Part of a small language model's weights: rotary positions.
Each number is 128 + 32 x the weight over its row's rms, rounded and kept within 0 to 255. Layers, rows and columns count from 0. Numbers have three digits each. The size before them is the row's rms in percent of the matrix's.

# layer 5 attention query, 96x64, rms 0.347, rows 0-63, columns 0-63
131:138119175108156126154145146152164154142212213128122090149124094156135130175096081121132120128180073128124095140105141109131195176150123073086122101106145106138117154090082126103165117134109198
102:151135221148153173065213147130188180117149111117098152122101164098124178148097140119124085136134153153167134181102133110091142103148186152167109110134122125129115164193161115145118141121125155
088:160129191124150187117216178128194139120200197124087112113106128133118147179087120125128106116169127135121111165123115126078140129172165131132086083111135117142114158132129136145154162153092194
056:164133191165110137067166116122186165133131052107120185140125183102107159124111183132122100150101179155136165173151121127059119105147157152164110156161130104127137109179164131161089150099156106
044:040133070115142131126053125140067054146087116142146112136165115157130094099154071137127148115109075103129106075118124158207137158065098108105157138128127148110129107115099141104121102109137099
068:120145146095140174131229164101150124103167201117091093111084111152110151174085099112127133101158138150150112136106134122073102133166178147115082112092169151136122175139161126128149148150114211
062:174096105157088075137012098191098130162117081116167144142168116126140092111159149142136107146110122111117148132147143119176158093090080106126173158159102091118151082101100116130103110116123066
049:068130125131118133127044103122072093155110107137133161119185137111132110100177124128086141114092072073170141114112122149217155153041102131157137130158110124130123075118135146137079102132129091
063:117136129109154146115216152082180129091119156121118093118057134132122166163093103131151117158158162170093105114143120116046112140171151133112080113077144154132150203155133111106174134135157183
057:212051136129085103122063129207114138136147136102157135165142117137155099134137112134154079170164116164066119158156159103148142091136117100108213161134139118122141107124074134156140155114094114
071:108085087150164179169172167095157096133154132185131136117097119158092155112079123145105119082115164098106140123110173095049088147207124141080110186106124133130139164110099095109132115087169114
099:105073208099131150100175149172168147130133192092116116157100107116149147167106116084121121127193120169123109164145117149118152148132211139151123110106176128132133137146129161154152157170088209
086:131107114128131143098093093095134152076131146129141116118151218182112164148128138182139094117121183106177191165141134183176131149168098134100082187127142161128157132135157098169155202119131143
104:157076133102090178128123159179144097159108105161092160090138146114134188152107105111115123173110085135141145097109142200170065157178076120050126190092115111145099128136115168127113111132104153
103:114149135121158177095111197136125128123110110051132126053132141122122071171153100105088135126102102095141121177146106141109145119063219100192118141130134185093162113106163143131113095115141111
110:095141068078152113155173112105120166125144096145178105116115162099107143167137107086144105114105139164180071100072098174106117130062193081138124118139200108134138102130130110150089100111172170
107:099150115128078176151168143119122153104143161116111184078123106105071143146140170181124170132124080108156092143132143071158136144082125104117130058171125193150101117077109171160125128096197122
102:098098118137123062149106130168116164082168129128164095048161145042105139171112125098145140119138067193129083129113101091139167156123121126115098102096099142149152155153102159147093133159186091
109:175176091090140146128119172100116141120131092113128133141061122025161116100158130071089151087117132076145138120129162152131092126122151099124136101165155132105144089041140087157137083084127103
100:096157205124147173175102109155123140165115180096150141081153139137134131109115130147119089182083140110148144115145117139115226156149159133099108115182111115087130156063126203138117131135173089
091:177169137192113138140119130158152087141114117094137115114091140102130124129063056203146112089145108179092149140122160201131098147108118154126075109139103185124149065130079122145153133135179104
104:102123145091078150146103070092105098116236161093139100103176134107088095100129171091115111114149072156137142177120163089123123090098184171136132148146105113177127071132155147142100146124139137
102:155144119134111133160110152085152095141115105118122084142111130145095154132164156094147113060093105081167097140189145126117092069138073134142070106217075086123115118174167072114141165148147125
112:089121062139207105149067105149101173084097127107103129085115155123130141071124121170104180107090162129119120133123123132106084199137127132071139111154086164143088140097166087108091085096104124
106:116166086095141105135120191141085149173068138087131120165118092107093107191099154151111107095180183099169138147097171185191106083096144124087128135172140139121108162119132110098076135131123090
110:114101143123139119185187085118121128165119077121117122149141094160087123076125177123075163118121097065176169164160103074159124145103104173130117191074109138175148109130133155128091118118196102
109:122141136071171101126164127117118136089198148135110117154181119178156097163121128075130092139105044130144089082139148111145141135098154081061121102109067143151090087163137162150142191127117145
111:155149155131132143145152079120158093085072191188179145085139132058132139166149160142107113176138120167108121072152122123122146091053153116090110124104135125084128167115151058092151116094117150
097:134085118164137125085097162166158122134126129117156082163154098136218091131092120168180180102167118142138102138139096145110111174138180134118133118119188116137081158128162103109142091199057154
103:106115159132103136210139176147142137154100107157153176125176092177118147149118180156116126135106124105145105105102143153134086209204076071139104135099054124105165142127150117107145081141132127
109:155131116125126159142194134144101127092142148097219128199144171149108112161150189108149169106171144118121148155142113098125114157180122136124151150208094170130158149109161055173145096127116127
108:171179123206141140119137120158134146091146129144120143108099205155101151133153109149144105165122130129141148141107120143193094048109154134147146084098172127210191187129109169138114124157136099
113:066175117149116095063208053102104093153116097136084182113189114100074134138125140127106124140072141148166152134129094110137133111153127171167152151145127089136160135150135131137110080065130159
069:119107091126097140117149140041105141080080148112144098171126151075123159173201130171090107170099115096174102093107131132167128132107124100076130128115137119111138185080172147152069088087116112
081:122073123142139205189089182124114154077149118142147169123098159114163152116120092120171134074125142102124096166158180157096128087129200117084086103119106139127127102133133087182124200116115131
068:135112140195160124184091164078167132089130151154155141114128153121178155113133129143064100108125141115125162116152183162076105139142122113091120077143130144121068087129153124063137190155046128
065:137109096088166173108146157149096126132133160070077083092128094180188130177091118155162121153158055139094150142149107176155053143091127107180138096131123153152175160117127133110155149118084124
095:123162091108103158203130108118144173105174079108113163103077172101155154166105111102135092085125155102135102192132147111069065123171122180113108097092135151108126108142164137138114160174070152
089:153163068122091085177154084127136151109080089156133133097105156086065126179141120163104116060111155167142109143123095092113051093159123146112107126153156164128133154163189109142178108126158095
072:107109125123125143082140098140124077152155179130153130124204102102108119171149120151141146097153069117071104117149141128153211141106079079184083144128111107134167142124085176146083088090159169
072:133132041136110144152131088140113124106097108140162120068072126069125182166084082131130100102123168127076123125131116136070067103152134141094101122122159201100162105165166101148161134125124079
072:141126127087106083138194109127085163165154157148134109100161102134159119173144105176141119172148091121079096129150161090080194080122125120164107140076174131119146146109125140141135173080114036
133:130168106115144114163179033137169210143172147135126155124139126129122162130130108101086128114211187133098144164144072123130169129142112147156140120116114121112141060177116072159142154155152126
092:147196132096133093118142103133113128129094127068129169148155121193145097128150127070173113093183136179102127131108106112179182112143118103189159064116105076128156143163117117101104136144148204
125:197131144039101131133154100139199113142053093166102161155156132126181163077132169110145143168126124071112089125120111114121130140133122132101075148109155093087091086084158113140120130113115174
127:105068111134107097137113074135107056122147190108210131133135119157140169096123106101134148100153121114102107168163180106091115180166054140148117149092126149102122075116165124115187176137116125
130:177081153154149092160133143142103133126101163201116052116111073140132128109170138098144147157164143112193161093148120163120162193102075120123109141148132186109152173113134125180107078174115122
127:178111171094117091138122033182123131167127188122137155170160148119166140093133164187087119134122155156133169110154154112110131164136126112113169146112109115167131157135062134140094158087181188
144:100109143115179148124174122092101135139085110117140097166123102108166147167065116177086125156168143127123072122109125193171139168158131091215113102112150127157099127124125147176055083092129152
133:121153071120137149102160149069140100150154155158041154147122152106151120127120146065042146157104078105149136167170117074112105145140149092134136119132112071116095101124151163179129166148136072
133:152070140192163166135069069164139060153082162103155102105169175128121154194138101144108127145107082089145097110098130104147131150144111142100125106128126159109089123092191121063122153145121161
120:121181060121101135144135111083134140067135155133116132136052153125062119115109069142091047164133137101134166117112181136129123161118122142110082077110107069101081124132114149164127126129113193
120:064119177117130112112183129099131122088167089138159146169129138217113156167147122112112131170136098180132104134179172132056153069129151082139146127107104118170111095109136179147121142166153174
138:134158128129094119095130115088120094165082135123113097171135110164131117154141150139148090156085135088085082111127132132103206101242078131149081127163128183156129102140096166099133135167175105
134:130128134087183202134127158120065100107149132102150170110165138147093070113134126137172136181130184144130095073115112138086155167141102172166086112118124081159155117155098187150153123079108080
128:135161163170098127241084106141097186141098166112087136158167109143088120174149138166143141102114099115176119167146092115136110080163135135155137107116196097147173088087104110161152127133123109
130:142150119098154145112163122149122094128147116134172137112124200111109124185177143107151103154094139123124144158125111161131120152175158047148082128112184161104232165046142137152110140109150119
116:168121181146072142138136153172140149155208198208154118176139085112121111126133116145122161157146092126104125147109198116115131102111125121132082155127152098131112163118088163143075168169080093
132:132126168100156092084081216131129179093128164081090148099092154123109113065077169157102108090138140154100166123113148101133149128195160111121143112177110095093102097101168176151145127127147161
126:126141085067157060108147165126111154131158096143078132150096140161058081131100091155132087116148129127178147170118108102131100109110102202146144180125068088163144168120186131115109148144126172
125:109116123157082098135141125100169168134130176110128156106167080145067162116145106100165147124101080153086057151057124171110119129125042182103185134133111158112155143106112137159087114093132102
125:109095115163155168120133101126156175091161080092134134160100145171166135132104172143108112087091133065154178141095168055110127158133078149070142117108193098108128169142095134119150148136055133
128:170153143117159122066166104119112117088145184184130098121084174152155169074042087136127110153071127168152091113136109180136106126124095089143148110106152107118121136139129137151129199131152192
137:161139170101067134179188186130140141094144114124156148085165074129146130152102144135143114129096119086157114134124162069166113153173110132095075207125175159129142112124135081138114100072165081
# layer 5 attention key, 96x64, rms 0.336, rows 0-63, columns 0-63
058:199112175188136076218099187165108116105106094109124166095156140113100121127154151152077121103080161083123141149089186087102097112163103107096095150105120143106162123133117118129085150107112123
084:084096209158113196097131131114172135061173164125108155145140121166121164151133141103140123144125155106179152122105142206113121178128131128104095125173107136131072160193162167141114172117105154
080:104101202119108214099135153128149135087162147132079184107165134149062167159159150096117124138112168140153182110116104180091103149144138162128131131172105131153127139183184155152079167104126126
046:095131176108128200053126069101196185105139140129106130156177126168099136152115146117145090151149107190136159123142114179085134171153154130104153157182154083127111113141165132191126146122148119
041:151108021160149082173113166172086061167136113117158111147103137100147117113096079131134178107115118077133110126103147083180137137097119073176087093101107136132115128111114136066133124154106118
077:083111194095124202084153126110132119095143128148082171108146127151053162164158165084102116125112174145144167114122091168080088158135167185116136138154143140157144134171182143155078146103145118
073:167134078167118070184088123159122149169118134113171085147110124130203091111106095183155126130148088110130079135130184087174186089114093091135132147109123105121118118094067125107175099155098145
042:112127051162173092164112190132106038160122145112172129129135121102173103112095112121128188090134081077130106129094141133170146156069124085182113114108112130108097100100148130107142144190129115
067:110133184081112181058148111102125152083124090130078151090117150119063162149176162098108094147092192148127175114162083144079092129140133164106112116122134134140170155155164103142099108089174097
071:198100159142090123167074105157136180150123109125141109138116160139180095122158101180145068175136116145109088144162172080178187073147118115109154142125129096142104127117046147116153112115089159
089:117108080159124112188177134101165119127153182119151137170149067147070137141081127097139156090146094138111125082074099125068070188164157168109124158144132153180140137124181131161151155121164140
079:104112170071089151055106114169186216097128111087103133115134138093087139149148181108090105148122155115118177166162099148155134135106179131144151082156114123142140126190172157153102105127087134
099:133128132154123121135107127120144146126141126127120128131171198181137163137110192141157063087110161122194192153154159176131104145146130147145101151144147150109117112119135112236150221109128143
113:157112166154095193120125143162165105158077089157104151111152174108145171129111109131124094203070099119147123101127152180170071154181123126078150158094105101182108149111115174130115107110121180
113:120109083087133141126123194181110147118103086049129136038148130126125087147149107104112165110115131131126138142148096143133126095085206089200126157154136185107157089120168116096137113104141095
129:075122117043162110137137097105121164118143099154160139097150139095109158161151105109123114119136199159176101126103125182129136062129168068130144164115172140129163107123072102105077067080122144
098:132163085110102152119179144079177113101121164130131174060113128120044132144164188156170155149097098069126132160128152114126131150103107102099105058153108179131101125081120159114127165108181128
104:108129110136095064158136161164149163080141120082162073044161182043104143183136120089151137114136085146153115146119095115129125171115126130133094106101083122122135156118092142127097118174151067
110:167139091106091117141124191113097128129130103098129097149068129030171115115158081086073151128172068100096122116123131149129127119086135091094141096140140142137173116044167104156163106115128113
098:074145155156191154122128136157145108175126196106118125063154137109126117101117134141133145164067176108141148118128167174085175169148120155132128122181107135064148128085166152135106116105200073
100:191149132187079172160096151155139105091126151104150112133132139126141127131093070161138099086188096165075119113158163191140089135098133127112088123151091187123119074119070140173151119153164093
092:116143106138137115099130143087097066141199167101130052127137111116077120104095149085120139182152056147116105182110151132094108157075163191129133170129105118166106086145173116114139133168167120
101:181168131132104128185108129113131099144105151103118089180117097177161173158199130108190107098115084075163060143173176167103120088151125143118077130164115091099100127146133114125148164150168140
099:131084058155161064172132105142108132138125168096098109062109164148167143094103117117158183107091157157134146141111146133105083191128112128092101058131109179133130128063142078112101133129134171
099:101161103086152118114151124123097151189057151130132087137122077115088108175119145140120157126164168082112117120107196153196143074082112120106120154179143190133104189136127128067091139124134134
108:146146145090140096166183106074151127157107071130097137156130092143114115089145168138099151120107115092151176193167082083178119111143157151121093191064105142148140129125067142109090093127178163
109:109163136090171098120135113124137162081163110144090128146164150182129112164089134072151104159089065125205114088110150105111154164117168106096106093125046134181081104173151158098139141152141123
109:143145185153142168143161086107149085150081156184141155053144143083133163135162175116135123162131129135154124082160102106114137119071135141083102142110136109067118171101146074070160127062105112
110:114100090146076131129116119157155167118138157094171086150168101121189092122106115187160187101172089132161124108135112148132109184104142105125124110122182126157078151122170130098173128202063166
105:090087127139161146128200155160111135162124109156129172153156072131127159161091142167118126129137131153139106131097122117151076187194065105135110139089086130120227118125170088111158078149150121
111:122111100119171150108220141140097127123148154119174132171136152188108110133117156108149148107161169132136150134145099087131108139149120154084179159187108188131177123123160047193168116133094162
108:105181121202166184111128139176076152124162151143120177103119174127078131093136092129120144126128158113160127103112103114189108070096100136184164128092198135206159139137106138136105140141123100
099:101072054109138124042140088129186165117156110140142161119141133092109117080144136090137161086153165130148161148110116102130130134113048136120202120093138164127103133131165144141102056088138117
072:166124101067103106092117060157145144169114213151081103101150126132064117100162109119144095149110091111149117179182096111127123158083164137121171113080163149148114132109127126106139118084146201
092:092157179144091119255102210118135108121108121123091127143135148139176146142139132169122109095140140120145101115114149154120119099119153105158081126134134136130139134129110107106161194188105050
078:157161164187106139174134149103079150064150108103161126147108156067140151140157121127143109121166147066109074089118182141116135159152129117069112124142078110113095140127153140104070184187151079
062:116113109199147112180079146153081126089123180126145132128138133140158183090108118150142196095171136104103093121103185123165125072177174156143106138158067130114124146137101076119138192123117088
074:129161160126101094183122151083127089078151170122136143113099161146180159116179099162125121103138164090073144126170126164134076109133162132101086084161128137106102099144110111087142224132113063
070:166116068083083109108096127090151116095132107120187109163110109140117129160129129091126144155113129162085127146129040156141148106098128087071136141160146192178143121155192141106095091073160174
077:132087105062114148048178079165096118121118106151094123143148126111094077098160109135112113108123100154146106129112106077112140124134078082168139195108134124175097145083110183189121085137116174
086:170142009129108144107164112151152092102091119064127140148120120132148161151094156076123139061161167147118209106119082147157084137150118148115109101146113128144126096165121115164150136153157086
072:137085104076121174085141125127074107169123106116123147138112120088165100142185081131168129109105121149095098135118190160132184091138107111117159186078211148149132145096126166176113122102077167
103:134136092074180130129160080173163222165159171132142130143147119119135132183129133155115160155180094103084127134156061166151173171149121153153124109124112150118130074149116093173177113134176119
121:133124163104165120067168080142130080141139110152135151119133141183162099111145079121135103106143200188134133145135095137179180069198071131150145106082136101113137103158111120135120114092108198
137:176140158070089141160123115154183161193082088145064170167183139097147143108107163129139144181116108072121066102104101105150146105134156141109097142119154119115081091087172106125107125113111169
134:141088101157074103173124073117117088110145169127169132142119092170116148112105100133127176106104136119137141169142163075071080169140053151142100153075116143107115059118183093126168136137118076
128:164093132165136094157142124144108135103168147183120053115081096128116126105152153134163119132147152111209151114155123150129147154111141121073120107184129215129152176132136098189111067183110138
132:147102184072101094141145048143108116164130188135136168159175162150144133098139141188102119148101157171131121110152141101115146146152147125119145104125135106185152142133076147158075151072177204
142:108100122109169131096154085122108150146103090116147113162111101133174144169035106172069137142186161125116065148086133171161150141138141115189124118112182106154101137123128154162060090090127151
132:124132059105113152094173136023134107114144115170049161161107157101148108103119144082084140157116118097151130183137120097095101152162154126112141094094140074131080116107138122184139109167114100
137:153067126169150137133121082152120055107076168082154106080162179088112118166133112154136121171097092120148097069126127115170107147149133165112107067143135124131082136104192095075101152141116169
139:109168095140093123170124080071106131074122162153102137136083151144050127108131065145105093177070116117131141104128178117114102149106155131109072089136116078107080130140098155154110111137079194
134:078093153109134104089188122107131110094171104144167140159115104216089139169128126113156120197112102173158126105192176133070157058136104076127096116120127133173109131118155161143132132154118148
126:166174155142091098117143098087116120165078129107105097158132132144131114156146159139127099131100155071088100118141137106093189104225087116155110103162148167126118131146067151072149146188189130
142:148108130079176207132158132131061117129133124085163165109144147146114107117122108113154131183100153132141062089107098131079153181144078191160087122103141107154153127175105174154142090116100077
138:122159192147134143234079140154063153136076168088099126139148107146100142170163161158139115135137110110162117141162089121150112074166130090189113131138175092132156097121121143185136163119128149
143:123129156087146171088193104145114106122148144147163115088150186124096123197159116098144099165119121140122154168128140156132132122164142069146092132093158166101219184039119152150144124133146127
149:212130164138089105144156188179144150139193177176163122164157097086089100156144085134161149127175111106105122134103210142126158128127125123142081142149149128141125168115111130159097166153087089
124:133099215119145111107094228155149176117136163109125138094122150133102133083085133161067109066155161139119150140112144096139173099181130105097145100154126119113122079085179164140147102131150159
131:114136121086128064098170158127142120151151083168109092127104123130075079123104120182129079100131174136180136176120096109142119087135078179117150217127100127207165154135155116108143139139099157
120:097139111163117102116127110082164140150122147128138143125157074112073158090131152109128152160106085145098084122066088174103105158139012172104184141139113123120124166076121141158115090081102110
128:137094141176135163164148162114148199116138080086118123149137121172161148143108204149125108085073147067135176140102145056112117157144064143112158114101171075104156149150102142115123160153097112
122:181130193132172129118154124117124132097131168168127087113080173128156163094048099149134096161077122141159099132141086178165112120143053092139163122117157123141120129166151132124143207134103181
128:123151155067066181144213171102121105101120117110159125082176111156129135151136145105156107161111091104158142096156135104204093174173119110149108188165158128122152150147107123151105124081176106
# layer 5 attention value, 96x64, rms 0.425, rows 0-42, columns 0-63
094:142137184106130137139199155133136177126145171118153151103128119088099147153122084140134024134152155162154094170134100113146162053131141134141068095106133102177168095141139170078093114106098134
083:116139108109124133183117176105138118094093125093136141146189119136102104170219096125124139146123090090126181113130066152120127113177062066126125169168099112133138157144153107100091095109203112
098:064120148096109142144132103163141105170112126096133155082163159124053162115099105098095109089109117095225170123115126072141137144139144187175177185104139134144110121137160094124136069124158117
105:163063121106122151129094127152132126199189188108148157049131144166155128131147127145085098148176186140102203119179149104133164105146146099137114086082084135094151093122100129121114161147130130
098:138124113111159091098079114152091139131128110115150111118102098097063157146108156088127113128130101186138139092166152085100139059104174134125120178133181178103167146148072106163177080124205146
102:129101082192117084143165184149117141122129158105168115147059114073127177108134129175138118166126122125127142111126193127102122152143061173092153114141091136114143128128159030074136174133125111
100:147126041172083121129106096141116122068176221145145108139111152140160165129149112129128141147127152101080134129136155140161114101109146160111132132069165117156092169178140064140128087055141124
095:130087133113146171128055124154133153139048146118116097154134149175100127136145148153089058128086123121134157118144162113194146112146101081133148187206134111152124172170177132172125160141138170
116:159111195168122105129118104116073089137053090112094111091156123149142143099145177136152114159113146189130129096077093150166109146140162147131153099166105107150147183168118155178057178114097143
098:192104144106141186161071169149150120131095131180134131156133115152152176135084100126155085137085092135144176143110106166159162183116200125087137118106155068119129158090107064150111129145178117
095:075155143048099148149090166080149114121094146122111077201124111211139150119125136105105119095133142123143102137114167161111117123185089165141156102139114126129095177152139174179091063129098128
108:181126103086170089117151153151141143114143127126158143200083144111168106096066151129058100111113148083128072144140109096153139170130092114160097127099115116150121100139130142095135170131213202
096:124133150171109132140136137164132126148132144073135121169121144155217110114176096143111097121129185135131063181118159078115171137095119149157105140143134156148144176170097161152229123117184112
108:104164140136167097092113141103124153097059155138143097137134152159116145186166125196161108167119076118145115147088116190156117153140200120096117181110139091097201153130116136132077120094176148
100:132155178094154137124217120141153109139128152156113112152139107104170110184145170116151125188180092141122116159106132139087185138152105152191166111110170107181104109103096102154124151085110204
111:187133113149111041163098179162102117126139155044177131132122127114105145104159070115159093115163090091079107098161147163130149121151135109095104162083067128112137151166127156069123115157132126
105:127139099071076181109096146163051103128086158101181143124104076140139082175131073082139163129144113163103156121167094193135137160150112089144113123132166133086121106129134132145123207154125106
102:164112161104067097143085091132119066098151179122178103114153126196110126145114105148158134120141119151157118153129137150121139115127119079059107154178111133145153176167221144103081165139156169
083:124068123148127149130110068116116079133086124148064149155142102147109096095155148141099156140107101151174181095112070138140132223144076189153122106171141120096149110122130178133147073159140105
104:134149132104207138133088184130133091102120104152174109092138089152142106171194192111099160157135134112160081152171122144138097160177183090126121187194169153104106110113092128147111101147129115
108:129078099148207079133175130110126119094116118092155108112079118189131089144116063115151148159142117150105074114110101096114108140152056126139106148122137141040161153203100149110122154117107131
108:184190131175098136172119107086099138080174149123136110133121143087170095093160132131153118102113117129125158193168169073115085085129187153123100143139113139092148073132120110186109205123117111
101:064141081158115114131102228113118169125193175142166159090145108161172101150100120089153141052203159122154149133149110131114114124135131125108168107152119103104094096094118143118131154121122181
109:127141132122135173152119085122117149102181177132108131103129116068094133168172106154064106119139089129131150191075179057135126109123179018131163159132129118105138133127102135122100129173128105
104:080165143110161128144135089145156094129179125142164102099099074107179071134137158129135123176134147118121171132105138140138175201114148169068188071116131139097131111126078122087162160129089190
100:076109088091106118092164148083076165111100123146133158070099153126126108072080135114111143123172137079094154144108149137154144089105153129152065142138154130131162158157031166131190122142126168
103:076156087098170131121122105088079104179069157137091108137156097112123142092155151142078174115082130093129135087105096128123115177045123107145122225100125139123141115087101127138137122146100077
096:121082114152171170121159097153125161153131133128108153152102123175174174085143111118136147148151158076145118157125165176106115144102057132140127195103099118128154111124122242157130161144145065
110:173118116158158094173174125141100134151189128114082144134078155128136111096099096191138143138107126117086103111143124179137136152131100118113068102179142107140172059139156165156148206191093136
100:131096143151111144176110061136113159144100169119111093152141156152116140147152137130151111181136020079088126075122128123163136135154171146168094092141106109156128129063121118141198144153063135
093:149172106139129175076144045078085096101109109138152122101111124119093126134099153115103129065134084125107079135064089083138128108118111133138138100164180153161147175097194120118110143136185078
105:123083075156115164171168128137148138157024134133133107136132145104123150192107133158105136251126131128144106110124148137128109128062124180146133086111147096127107115139145167158122113151165159
114:100128098109142140151191145124148078067168131156107072125109201124141135124128130156103127149154127148128175132087100146130105177125150070135093130150169138194135064150049125067133132145176125
112:121155109061123081106152161148132185156114141139081127061159149201075144106153169096167207115134171122068133112150128120114163111138130122136082123105162071125097108174148126128099119126093092
104:148143121108132120107147132096157136192072129122145097105160083162169143062109166185102159116122114172160132110163136162134095137089133202142074139057153118152111127128079160090201106136110114
099:140157143096118117148188138097102209115146169092172075119192170118099195094145127124166105160105130101127163098105076118124109139101173123128129111161114159143164161093142149128181144202095126
109:166121188134121103061097139188089118118076163155131119133124172158130111050152108093076130148111109182084173171128090120130161152121118171154183143145154167151141129166121158192101138108121117
115:075141117123126161116130102134104163143177145140162121161155172134143108134103153129176102124124124179146136092091183127167169135218141130156131142104093117145133083093191182067177199107134109
096:150120059144097137092185136125197146099049099140114131109104069137064095157140169166085085160138090147137119159146111086145104130119146128124167116155168167097164140105137171114140162081113092
105:138129151111147091129172084183106146090102147117064128161135102181198096143065126164138126142142120116140098114170088142137132186128109065091062149122155164140164195144127136131089147123138076
096:084135131114103061116108155098166114085134207173123167053156091114175108121157075145173111172140144150167102110142181137127097176109153126114159146179132123136153135143196138135150137147148174
101:185103108170098140182151140079165098105166123057098150094137151125114114138049130116118137152082102119119144107104111166154211138142105105132113194119166194065164141115147142124143112127112113
101:089151113140122173121113124143117125111195135103119141128134112196125086072157125149052151128108147196125137094143121152161083097081163095115149089117128128058099134076141074152159157086183145
# layer 5 attention output (transposed), 96x64, rms 0.3, rows 0-42, columns 0-63
112:136172194153040086114152131134112153124101112113153150131186171134080138147167174135118089111151100175074130155116102123118162069096181089150109118129164132151099134151152122101077082098175122
137:118098163128145089175069095109159141129063154126153168094176169102084097132098090179163130169160118135119152136186149159089189091151143110186150124181102100124151139134124101129057125102132126
109:087094152165094114137118106143129115188107127093151184143145125097080161166159136111147087108178137160146188145156143114053138146139150123134101159148070176130071177127135142136095141039147142
102:131119163111090168142122150217132128165172173177142159120151099127071156145114181121117184158174101168110164132139143144122124121109061095072142127145187091113168092170149148158174132137131144
107:119125159038148126188114116156106123157115096161177185125147134150081081142121157099135126117135047122162139111125115109134145040119181091129127181147168166117120135151092128102133085099146089
095:159165093160090109173140170187121181118076086096117095126124108096168133163173101127131122145129137089154157150149178113186118079128055122146167134063099116072146104170121104142134095088138139
091:102146040137146141144117070099097112146127115092151132142141156133151176068145118132175128176099126065117145133173133235166094128125120175110176143152110135142148130149154088123138182116139167
094:157057112084132119099189164163147191093152106095071091166125089109118149175098139144108158164152117161121156111063163167137116127117058117138118113091137132138103129188085103071140136130128101
094:130110179091071100085136110204089152117092079124156165156140147136159133097130122141154139119108123156139133147107150128088189111132188156179149092197074125085097145097185163124078128149099126
114:122090163137152106178136201131123125112066117101111131165175067153179138098107143110082122134116137168125100086136077152163115179110147132120125107100210073126121167060111120129119185130148139
108:131146156103092108176056094098142148151106043125202158108143117140150099112165144157166150091089147101116093128147099132112164161128152075142140104088105077130106187127078168078117097141124108
106:133134127106079089167101121127145129120074118153175101147128139141194110079158233164149099115120119155155071184145132116159157165103166093063094156121118145092124143117099143090130075124146147
084:155133101136148128125135193134084171152133152156126165155145106129139109111131140149074125102102081056100110171133135099136097159067139211090115142171063184135089164140126108138169074151091132
101:126066156104149050112123130144124159089094174118115130098117074142110150171114152119177120189163167111140081163096156123150166120139132176130114184089131102087164119154142107127138186058178127
116:139103144124152154092211132116141115083137162154083127151167075076119120174171173116116116134159064121130094169073161097120115135141060142139181124083174105171127120108085138115071118119109151
114:123109067139124075064114187124093110136102153082112135163085121103143150137171094124159119141136121079051113078186085111123101129162097110081145130096116158111117154084123064104175108147094113
091:119128145115115128175116098120101141155118145123173165089152074104104092075111035178160111109152123173128128154143126178153124199156183128126059145135139086087112089158125111174121138129131072
103:145156213117083127066140139149156038084116104109220144122162140141111132121114119133172133147174159131130116121107133154134091113088157127114111125134054135111104140171146144155091189159149138
112:112045070112156138085134156092208081158095078146126154131118095079123138125078106094082180160093127083114149102143095113134101174151089161155133125087144159128140114121158088169114167127128132
103:149162211144163071162121171112119133087078124157084063157135113166103142093167126126112174133104109148138134117132181159094081120173145123115120163190137161104119080085114098136188118128150164
076:160128155173101147179133128142103122113148060125060119125103070141087144136129114112181086170134112073087077167176158142192088123135151118122109209120117156151119076149104153111134130097159113
096:107160095186141142116123104088122117089206153134135116083126153044171113072114082173126083149107182114157118171132184113094111069094148103162123116125117105129160099156160142168145120108145163
097:112078076172148098084090124150153124136117159138098147110133111189126145066158122135160223062166123133177112133173117120075099117077196132122091118133108104131097103151139121090159126128126163
097:066170159132176117122135136038073165128139191107153160123151122091157066082109138133115113106121089154098117182114115108111127103100207072140157122126117112095131129131128086162134123174098163
101:194149116112095084182119133116062114089132115171133145136149120115160148116100145148077137153126126157070144155121135123112133166057128128086148142068082102091164135117079075170177152154134196
089:145072068070112105128114113132100186122127163118121179119143113192107154115062113103080170149105106135108098114099130084115138111143141073073171124098090176153133118136115152163197095177147133
090:154090077117159161123154121123081154162115160170108120072178161172041137134181079157150171120134132099118118083148137149160148152086147145168140139099089180148170166133108110139127074176133105
100:131122191149173143185117118137118155165113147129157137105148149160166174086120126136128078111130158117147175098067183131177144133084110122152093106085113076112146146149160166133100120187116032
090:140166142149126132237142172131094131123122090148105128078129135141169118127174142140188135093100153191137115103147154176197141064117161094118086136124089105125137101116102134112121199115095105
119:139114107153128127237118102087060149130068158131111114119187098173157131115132119133148140150148114125109131124170155099170142173143223115132111104130083107103077125100107152117147175130121174
112:084159115113114142060154037135106089119166120137139100131163088101145131137167133107088149136100136141138068140113091025107116111085086132111070104144099160169117113095141092122089148137153104
095:064030158132123118132098136146122162077061144107107072129079167103153148115138129166143131134094087120126170115208137157149115125116107132125161128116134125162089150177155091180153156135176107
099:114110151138168127095114139102152145158096140049130184119135046121095117162137122068121142088119165093105093083156117116091128082148117228124120089123101138103144181140188116151154142140117114
098:164094138172131139143129121136120073133124154144180118201102095070207075120132093146105025133103081136174118136083117129126115143107096106113150142159088159127119158099122125150171116125146179
095:113151134135115144154112128175102157070180133132107124143111189121120082173150101088153086123148150103116101162110130103125183111150163034143162089159118099087114109095142096185047151096135140
136:097121082126153173056121179141185087120154108128102134152054099098129131155114136106062170111143149106125095141110165106088111158157042159118131145108177155137147122167156083099124109081149122
105:113153097129129117206115104091129102158131082108143138112151112137147127187118160158200119110124157104155139084161176142163112099128150068111043124087089060087102136082118123087111095154114137
099:211101156128148044158103125117117105125089104131077154100107105171123149113158094122101151141135153075118130147184099149126112112052139105117129121159127135109106137117037100171093066141140149
105:121120181143146119139071136144078093161154115119136116120144169143186151087105105052154159064115164110138140119123134161109142133118128175090106160072130108136069136194149057145114092146129191
102:106119076132120166141118140057145134171155111155155126108107129080031167128184093092111144122119131146088171125117153086123114081134106170155208108150107089122149074102136116114155094137107179
103:144108096144130176137128131132107144145137060054146053208113150137089126181105191095072139097076127076074125132146068111141109095135115123135117111091125092126138133119086138114126149114098088
099:088132143088166100091090118173117149134101141196158085189120090102144144149175099145141147095149117144134105155145119109084015143143122148103141067121106092202120117168151126119122164121138116
102:162100082150130079114132120149139108136073120127144112124092141068139150178119128116191129132125091072118113148109117080107169167195114147147114145130147153225131102167125176109104060165095102